Weights of a small GPT-style language model, trained from scratch on English Wikipedia: 4735 steps.
Each number is 128 + 32 x the weight over its row's rms, rounded and kept within 0 to 255. Layers, rows and columns count from 0. Numbers have three digits each. The size before them is the row's rms in percent of the matrix's.

# layer 7 MLP down, 640x1728, rms 0.0602, rows 321-452, columns 720-767
096:125151200150099107212126137144122186185141139080139112113077057140141129143100139108137135100131162113130150116069129120158120158126145175106173
099:111106141148128136116195150101109115106200167098106024103189103130109129112132106110136154136085124115108078077121105133118078114180158129112165
104:098126086132113157152118118105154135133106092168153137114087183115083089097120119114144218105094161195058133096170157080188154170167131143167153
103:123140174091133116132136125154106142100152144033135126130139115136101155114125084121109144115139132148127087150192112098088153097142098127171170
101:173113118148132133144161070112128137181103104101118178130108169118158161123152127147145154122136113102168129188172124103143089179114163084158142
102:166142141129175158139131103149158123120051127210113136158109115135167064100154147147167133102124153131175126186174130108163166135133141121165059
100:169107097168144105205101079067172135170164155166133080152182131116153122125153081141119088103156154149094108150139070146145081134104189142084137
103:133131113167124105124155138134156154120139130126137133174144143099169149128138136152129135177102138118101150121138142114139131098165113166163165
103:079085099106177092138096110144106116122145076112137127100136203180123167055120117103175168120170150188112093060103132193099142161116100056111157
098:140119117065084136133186070092125083132159135127127126118140086130151159136135189159137123109117122151118164157153110140080133156106101179114094
098:098134164128173138096144174074116096127129075136111131072116123103106125170109128131134116158143065152091080088085148099117147152121100145105094
105:107057112090166178078170142156168104143059147181170155118113106177090136143084137114151150095145111089145160161068115100108169103107129094133124
096:154145129134082125076095097087129153146126131105127128136120137133141101154098172124141109109106159103160171158118191135070080186157101145067149
100:099129085156103127156178152140183105111142213113136049128122066094149147135135121117151163128115139127153168134150134202129172154149081117161145
101:074104111108086137146138098154170108102230183148165136166130111145068129131096069169113117136117121101089140148123132151116083120089118125134143
101:124070132139162160070126107138141111143077117093150154109092101151165167098139099149129172050144180110140164081112112126124135110163044142077116
101:139122102107114129164151096089105152104110140128136146111122168065094117091149157170172171127089160159108110155123123102173131104103145121077115
100:146162144136115139131151088116131103125094137132122167144104114096067080148139093103100135058140168108096115134158167165110114152114101174164163
095:112101109099188144166145137163152094144129117122159125115093091070120098145111082141110164107146112113143098109152119120167143115120104160109160
097:161097160136136190115129067159169131120106099178081092073093130122087107134103048208077185166106164124165103123171134114097113167154158103156101
099:135132154054159155091108094085135125127124185125100084120215122126171108162111093151161097172088148123152156085123116126134142129119109094097077
101:173158137138131080187114097204087150123123067123097143105142110145095163091113185127165115127135150067126093118156129110166132086132173119146122
101:117155141096170069136123118167128125102117074133144068132124124077119138138124201145058121164152185099111088174088159110107133161165101131096142
100:177109155098126140093179172080115113155111155106170087131125138177099126130134044145111108175178212163147144113129087107098145075145106091110107
100:169181139146096117130099150131148139166104151132179147134148123179205129119195148156112083118129105136134096110114144110096092101120118108148108
099:169126120158132186076106056150098139147093139090142104110143150147127147102086077121170075125144147157175106095136113130149203138136069097181130
100:154103126141076110132130094116171189086151112144094097082106087086116140147169149113107156101180116133141156145104134129173140117175149136127112
098:150137127055073113077089162082128104134084079134118114152163169074129149106057118180130115083130092207083110115148121150135094097160119128161070
096:158170171082143097093160135130149133110161174101119091122120127128139128115133178123108136185152135115167138173155089043100109158166083079105108
099:097161103155128125177149110153109100086107082163159140123121153093111092129088103136147152087150179096166078101097070139143138167128151155186127
100:128125159096155057181141166102085120103091102172144147114148151062147089147108145145153102085105142134105142160111134174126162120137118093092128
101:155125167175148171111097140100155138169095081168088141105145143153112175115207167080074164119216128140151084137103149199132146123154103144235167
100:179146146120208093080127107158138095118191096145106173120182129156086109069104121109167123093107131115108111162114181157165159132115147105173132
100:143120108104080145100085113162173156122146105125136096156122079115115155182076137093128159131093127098065163158139101134098067171150116126156135
097:141096162154114131102132135104140110123188142183135065181176131135127120142145138122104181106148123110112117122061099182117132163165123114136148
098:149090146134121071131115116119164152121126090142140138084115175146041124157117079148157112150134142188145208181081085114138140134113095129118123
097:128110161103175068193102147094165114124091126120149094066167209167175102117149213086111125112071115129083087095118179093152122149121195081079059
102:097122170142124097158076108112159163156090151064076159123135062082121110084102154085021109127122125131072199174115042129137090084173092076086125
099:117121119118155157151161135141097143140133156152140133136171054157099150170164143143117122152174119146084189133121122160167143129148189115157148
099:135100133167125065121152093153118140186118123174125100175115158136099143153182166120132087176148098215136161059132119116148090130132089171126149
101:131157149136142146192170072142146182066105165111146138101159117119145105129141151079157181202106118056137114136122104180109145124120189097074127
099:151143121135114051147139121167154139106131123088189166156173140143092174149090171127131110120111180142191182109099099174110099163155138140121096
105:099140124112186101123095095121146118083140147115111115096118105222154086143192091129098102131137122162186108115168139129108096148141135131120101
101:127162082096116095173148168210092114144195141104169102091078105136149170148139148121113126111141159181117167152136158138084111119135140143110111
106:152240149166145160179098104143141155124168107123094009110135156127199128082167148140159131121149101125142122123106160120107119145105097069139110
106:184159163113163111137110152188085139143079126167135091155128104151068162133088122142156105135104104138197141155130143134126146086091154067167106
099:129099170123150128170156128087156110145117147123090112102136113119093164112155066159144129167132106117124132132151106132105125224119121133108176
098:116113135150162122147142175107154102133102148154064134151203166163151137122174127135092170152104150119145106176134140156124152159125118185085126
099:094150065164199101088071137121093108186145102113134110109162141157160121146169119142111098146144177116169114118136202121179155173091147094109107
096:145104141124176068106151097155145107146145093071116056063085143148117128187150083161145106147122123111099134120117166158130127059179089162033117
102:133111123141093069160124145133035179160143088107136105158132130110129130141110124134131070103111127152148125096157113112046173081081106158198113
099:145129128184123123141079121131159119101168137141153159130190140134142160162154097152123091125081135138155059135091145175161100097136185137116080
099:171126095164080159108176137194156112159102127106128136137116132167067111120149101127206067113119165119064129185059150127077087101092127139147169
102:087161157167069122103177120133137160115175174087138106130080151090100125090106122139131140087153120098150147076146048162130102142072180186128136
104:099099101133139139072149144196127153126165106147149123162090188085106149141089140151142154064096120132053161138144136101130074107118104164155115
097:070065122203108136150099088170121158108158121156179106202072094086124140141142149115091134171196143158135131058188123200124160116148137116131146
103:124123119116132123109177141125115142145043115092122147108116113139138088060112166108130142133152150179092101162133120115075172090093088120094094
099:121198159149065134083186168169152106178162143181114144137139172149133074066107112118126079098121066121100164150092141110128168107106056167133081
101:138108127126136181173170130106120116119139098095084152107118127134139153118132132090061165091185114157164118157163107195113065135114150125147143
104:120100144130166153059096142132119132074103104075149120106045131119122154106142104094169165073097162165124090093147116136152081113159139165165090
098:125174093119098191152149119125164101176156152148152139113174110135122165095167134090105129102144191212173143144107124098106067152149125166153093
099:149121138141118166145117149098130133072091059095104092106175097138129130115137159107124164181119089113152159150136170073171141124131131140139132
096:094066133143101148100067080158148140182075160152109126094211154156142126181074119133147106055131194156108124101163107163168111101131134150127080
100:137154090148161096132176158093115117157173095121149121123101090094067136103094107131190161113102123052103176159139115150164104085130153101133097
099:149143086176170067100079079136159114083167158070148086171214129161125088089064092138119068155134131100097148146126189154134156126062157141117172
100:133160168153165111132118130128124145096109160101166100144116141117090181177141130101114112138148128222085091158143062137197123152109109150039115
098:173117108112121117132116149189107119140058145110131136151140142143146093098086101099046139129130123177157183172148159082161109120100153157084152
101:116149163125160185084110168120120147176185131143147119093127168119190114108170113203128105112195153116124124102108104135141115090124119094138112
100:137109138112126162193100091082130081126203090145167128136133118131159121136137140086124099178136098102153135056115099132192148120096123179163198
099:113086075182080095112085113136074065146149127120118126097097141169117117157120210160059093081122073086140149119152157109119071080174083159101078
099:180077148090123113120124144078116178134097118063119132102123153192144166181146052134131172109156137115118129096090109141144190136149159133091117
097:154171159132155184112170146145129100136140168093125148118092139125173152098114102159076115171116160068146153128119100138134118106097109082105134
101:109094159085107132207117132135105138160151118106107123104106104115127100100163099123137195098139119124149121067119159136111126128135119107172133
111:077115124095146128135152114128146113150127153135095162152149131126174091143032138123167111115134127125068139098106181130127137116141143085071111
099:197112162116165141133108058096159161128146109071078176168082204103184150099104095122139154151135121122156102148152107095115081127175077091102125
098:142147148177146224125120109155110066181091128125152132146112097079118140122100193166122112139111156173129054164143073120100114140153143104132116
097:060144128087197161165153096104142152096103165183086162090102128137096178124124117084101102099118173099112097055059170186106152113103133191119114
098:152097131127085118129123164095140122116171152058148175125113100150169082078166191124111179133133169105177110177121204134076127108147135133096137
099:098141115185121057129122126148123180120167136130119185136139114110153141137188111150095112122163132132154137158140163161116175092108133142134124
097:135100119101108179104113178113106142076126145103184112175184142124133089117099117133176171090124086158068110131121157087078126118132070069096060
098:136177152169133148127159090147199147168130142095146167080106095135100152138149123189174082141161137132138167150197140123106084115126112140097094
097:050153127159160103119083130057138093096119120109155113124130127091065111143074132069119099091138117194156195125138132064135170110149149108130152
100:077122098138141049132134173100178157106146131114157115092140115144127137138087036201104132083080076152087144084126169174108090088146140148159080
099:077198166128086091169156099136092056190141084144094175119052143178181090157201111101198098121155088136100167144134074066121080104108128145091104
101:103107150125137186079174079154124071064159120162127157113147188152098123080118147108130153136119108166088102134154181137073102087056193098083170
102:149083047065040134085170114138125094196080137133119176154167150128072141060139123074192121179152152100182132103138142099077145135128140158124091
100:116122136116118120137132161069134132152185171132097121087131144170093141110112093080193140134142101144111123139128137137081126163118161142109132
099:083152103140106098112088152151155139104105129124153085136113090153133124112070083142147135133155110121151149078146134109197142096114134077088134
099:137152105109128137108188117102100107119085129132133170135137113109133100146073150102159124138135076083062125079147114136154174176092136113129093
099:135087151136123123105156111124145137138141154112135165110117135125200146104191112141152173137165140148194152125122156074111128131157140091155143
101:153150133130138138135108148164099174139068153131181092129082068181117111080101152099103086144189136094153139049108155101153167143143146159105141
099:143106179134117128176134128096174180144211157125182139138142118138134077146128126113120166128209081146110202188162084094199137067151104074152097
097:120156117108170085117139108187130141136205086124126132166108140125149100170068151186146189148135109118137149170214178132137093129097124177118122
103:082209138146101127118125163147122107107144101148151089098143100127177099080126140167102149114089161111201107127134092123177181120153145101124122
096:128085156097107115108118143069089121149133142148155145103124116133099151199103127175147116124085112109102085129088133138164092081080116159145077
098:125142104114190192169133108115088112128139165102109096178108134133154147145171138048066110154174157176116128160137143117168122107161138195159119
098:153122127104144091139192149148128109133121107144133161142124118139103131126134130094075144145140141160120182158144145085102131124162114126088105
099:186131155137130119157123156125145198105114125190121104139146154105131128102129074138093166134096113121170150125162109098129104142063072085159079
096:136111123146151069150152158203108092170120145155115095126116158110138110139080185089158180102086087080123106118136135151088086112141166081102144
105:094092133079166146094145083197131145169120141078039140073154111195138132116119151166100185158109140102173106122122166192159090125210109067076169
095:153147182149157119093141102095136127138142100133146114120182135153109094140150154137171108172158161087126160078104125080137075162134123165112140
100:145163120085158137124124136117114138123168134148071101138128141067121123161112122152204144143187113084127165124142155124157125151133086064155129
100:146098139134137123102090100138168117089079116103106135136092185131131135148099149181103085119125096142127077089184091107095148160085183165131149
100:122135121150125164111126114127171127128092198063108120124153173154122125133110108128154167114121081113082067115150105137166156166094136117116181
168:147134082145115152145142097137122146074099127126132147164139100121151114141116132113126170143122070160008126142157141105000074112145123122120130
100:149127127102134097157071152117141063080082108064180088168112178104101136098102112096134116096133139087084142157174144140165103135177106170136108
106:123100167109150165118098070124133073145164099118120177167159131070074116162113106048170145081142134073197090177122081117179107125118139134121150
095:083139154101158115193136140083123088195126117132118071168142157104173130168070102130123092082141166170163126113135154107119135146098127126061123
100:139109104125208156097067111149133102144126125178118153120108130123206174163129148130129146139107198148154132107153134112126118095119192147117126
099:099148087122124103128156082124119121113156103146156139135142106154140145070107099104127133146119131141161140083134132147121131155171213137095085
100:180121108089162163139153159160126155088146134066126134088210091121131087094147156045179153120091116103090120099112102139091112144191096106145179
100:177138160121167154255110194131151107169085119107134153145143145137156161090116153098068118106131150147101106124136110144134149099161120157182103
100:092117141140164103146087172127095118177097135140129163079106134186109120108143068131173084109093133157120134152152124077136165117124087156117088
097:179135115157086118191164104146172101101114145166171148147079159165114201134113086092125131163137112158059129135160094110089201100183126163110148
103:168125076132124123089096120182081130105128106096145115138140173128152090168104148127137160118143123194104159143149102111123109164085122132101178
098:120164138150137163117130145199176162172104133104149127160118136162139147116131120157165133133184132092191106120139155155151141081169105172137115
100:126170117152130111114154091131123164125090122120116125108119119228127163160132023149128081104144114108118121127147120155123138175139133119118069
099:101156116070198132144137088131116114118176068141100097161088156071088069083114108107126156102108169137088096088181078123129150177157094149082194
100:163088155178138198160117164127134109119118161159183189136120115176111159143124161106147179126115116115162143143164130124118140117129110129178111
099:116084124097071099108142065097160114152166113177130155147171135115145115063092133128123131041084153121108147155130175145148147137082122158091176
097:091076116116080132112081102103157084152096133131151126176154110150161126160180172159115135114094138119142097109172133154167120117148144112130146
100:110130116120119124135086134120101078198168078135115145170136068146092130146110130133128094092096119113121159168175170120166147160124174115146063
099:116096153056118121152047124130134156120118160140200126173166138151094073150126110099202145152152127151052098068119118120130100135124157127148150
101:086084202118110129162114156099121118115125173108077133054095106072099111172094124173131130140110143141145114084136046123133124160134134126139145
097:169154145173120107129174121100096121145148049144094132147098157093116184141167051168129079172140135130154082157108113163122150080129162124136142
101:167098114100135115092153090141145154017127110195116067152157102117155053107109038121180156120129094175081127086158136130164206093195149118156106
097:223148133156145154053131122090139098092112117129104150125136148107181090034193125191128131139124097195116157143152126116113141108097105085114127
098:104131138099090140133121134116065129167132138132119109128110118140157091144152110184108127163099126109102075068089077122100117126114157097189143
100:146085128135114114139142129130164195123158124094136147180121099072169171146052134126081196100128124112170179128138085143115144149141121152147125
099:118108115161178135058144078156083129128183099128186159164100147105110095112129157129167120126077075094157125114167127122171122145087091026128137
099:111168208099170135105150101138153116181163151057083120089149166132138115102201140158117143131162130060165132120111084138150116183118140117165139
103:156088108096162131176130197119140179104094079138171125144159151135139107136077064111123152101171056141119136150154135117095089133068114174109171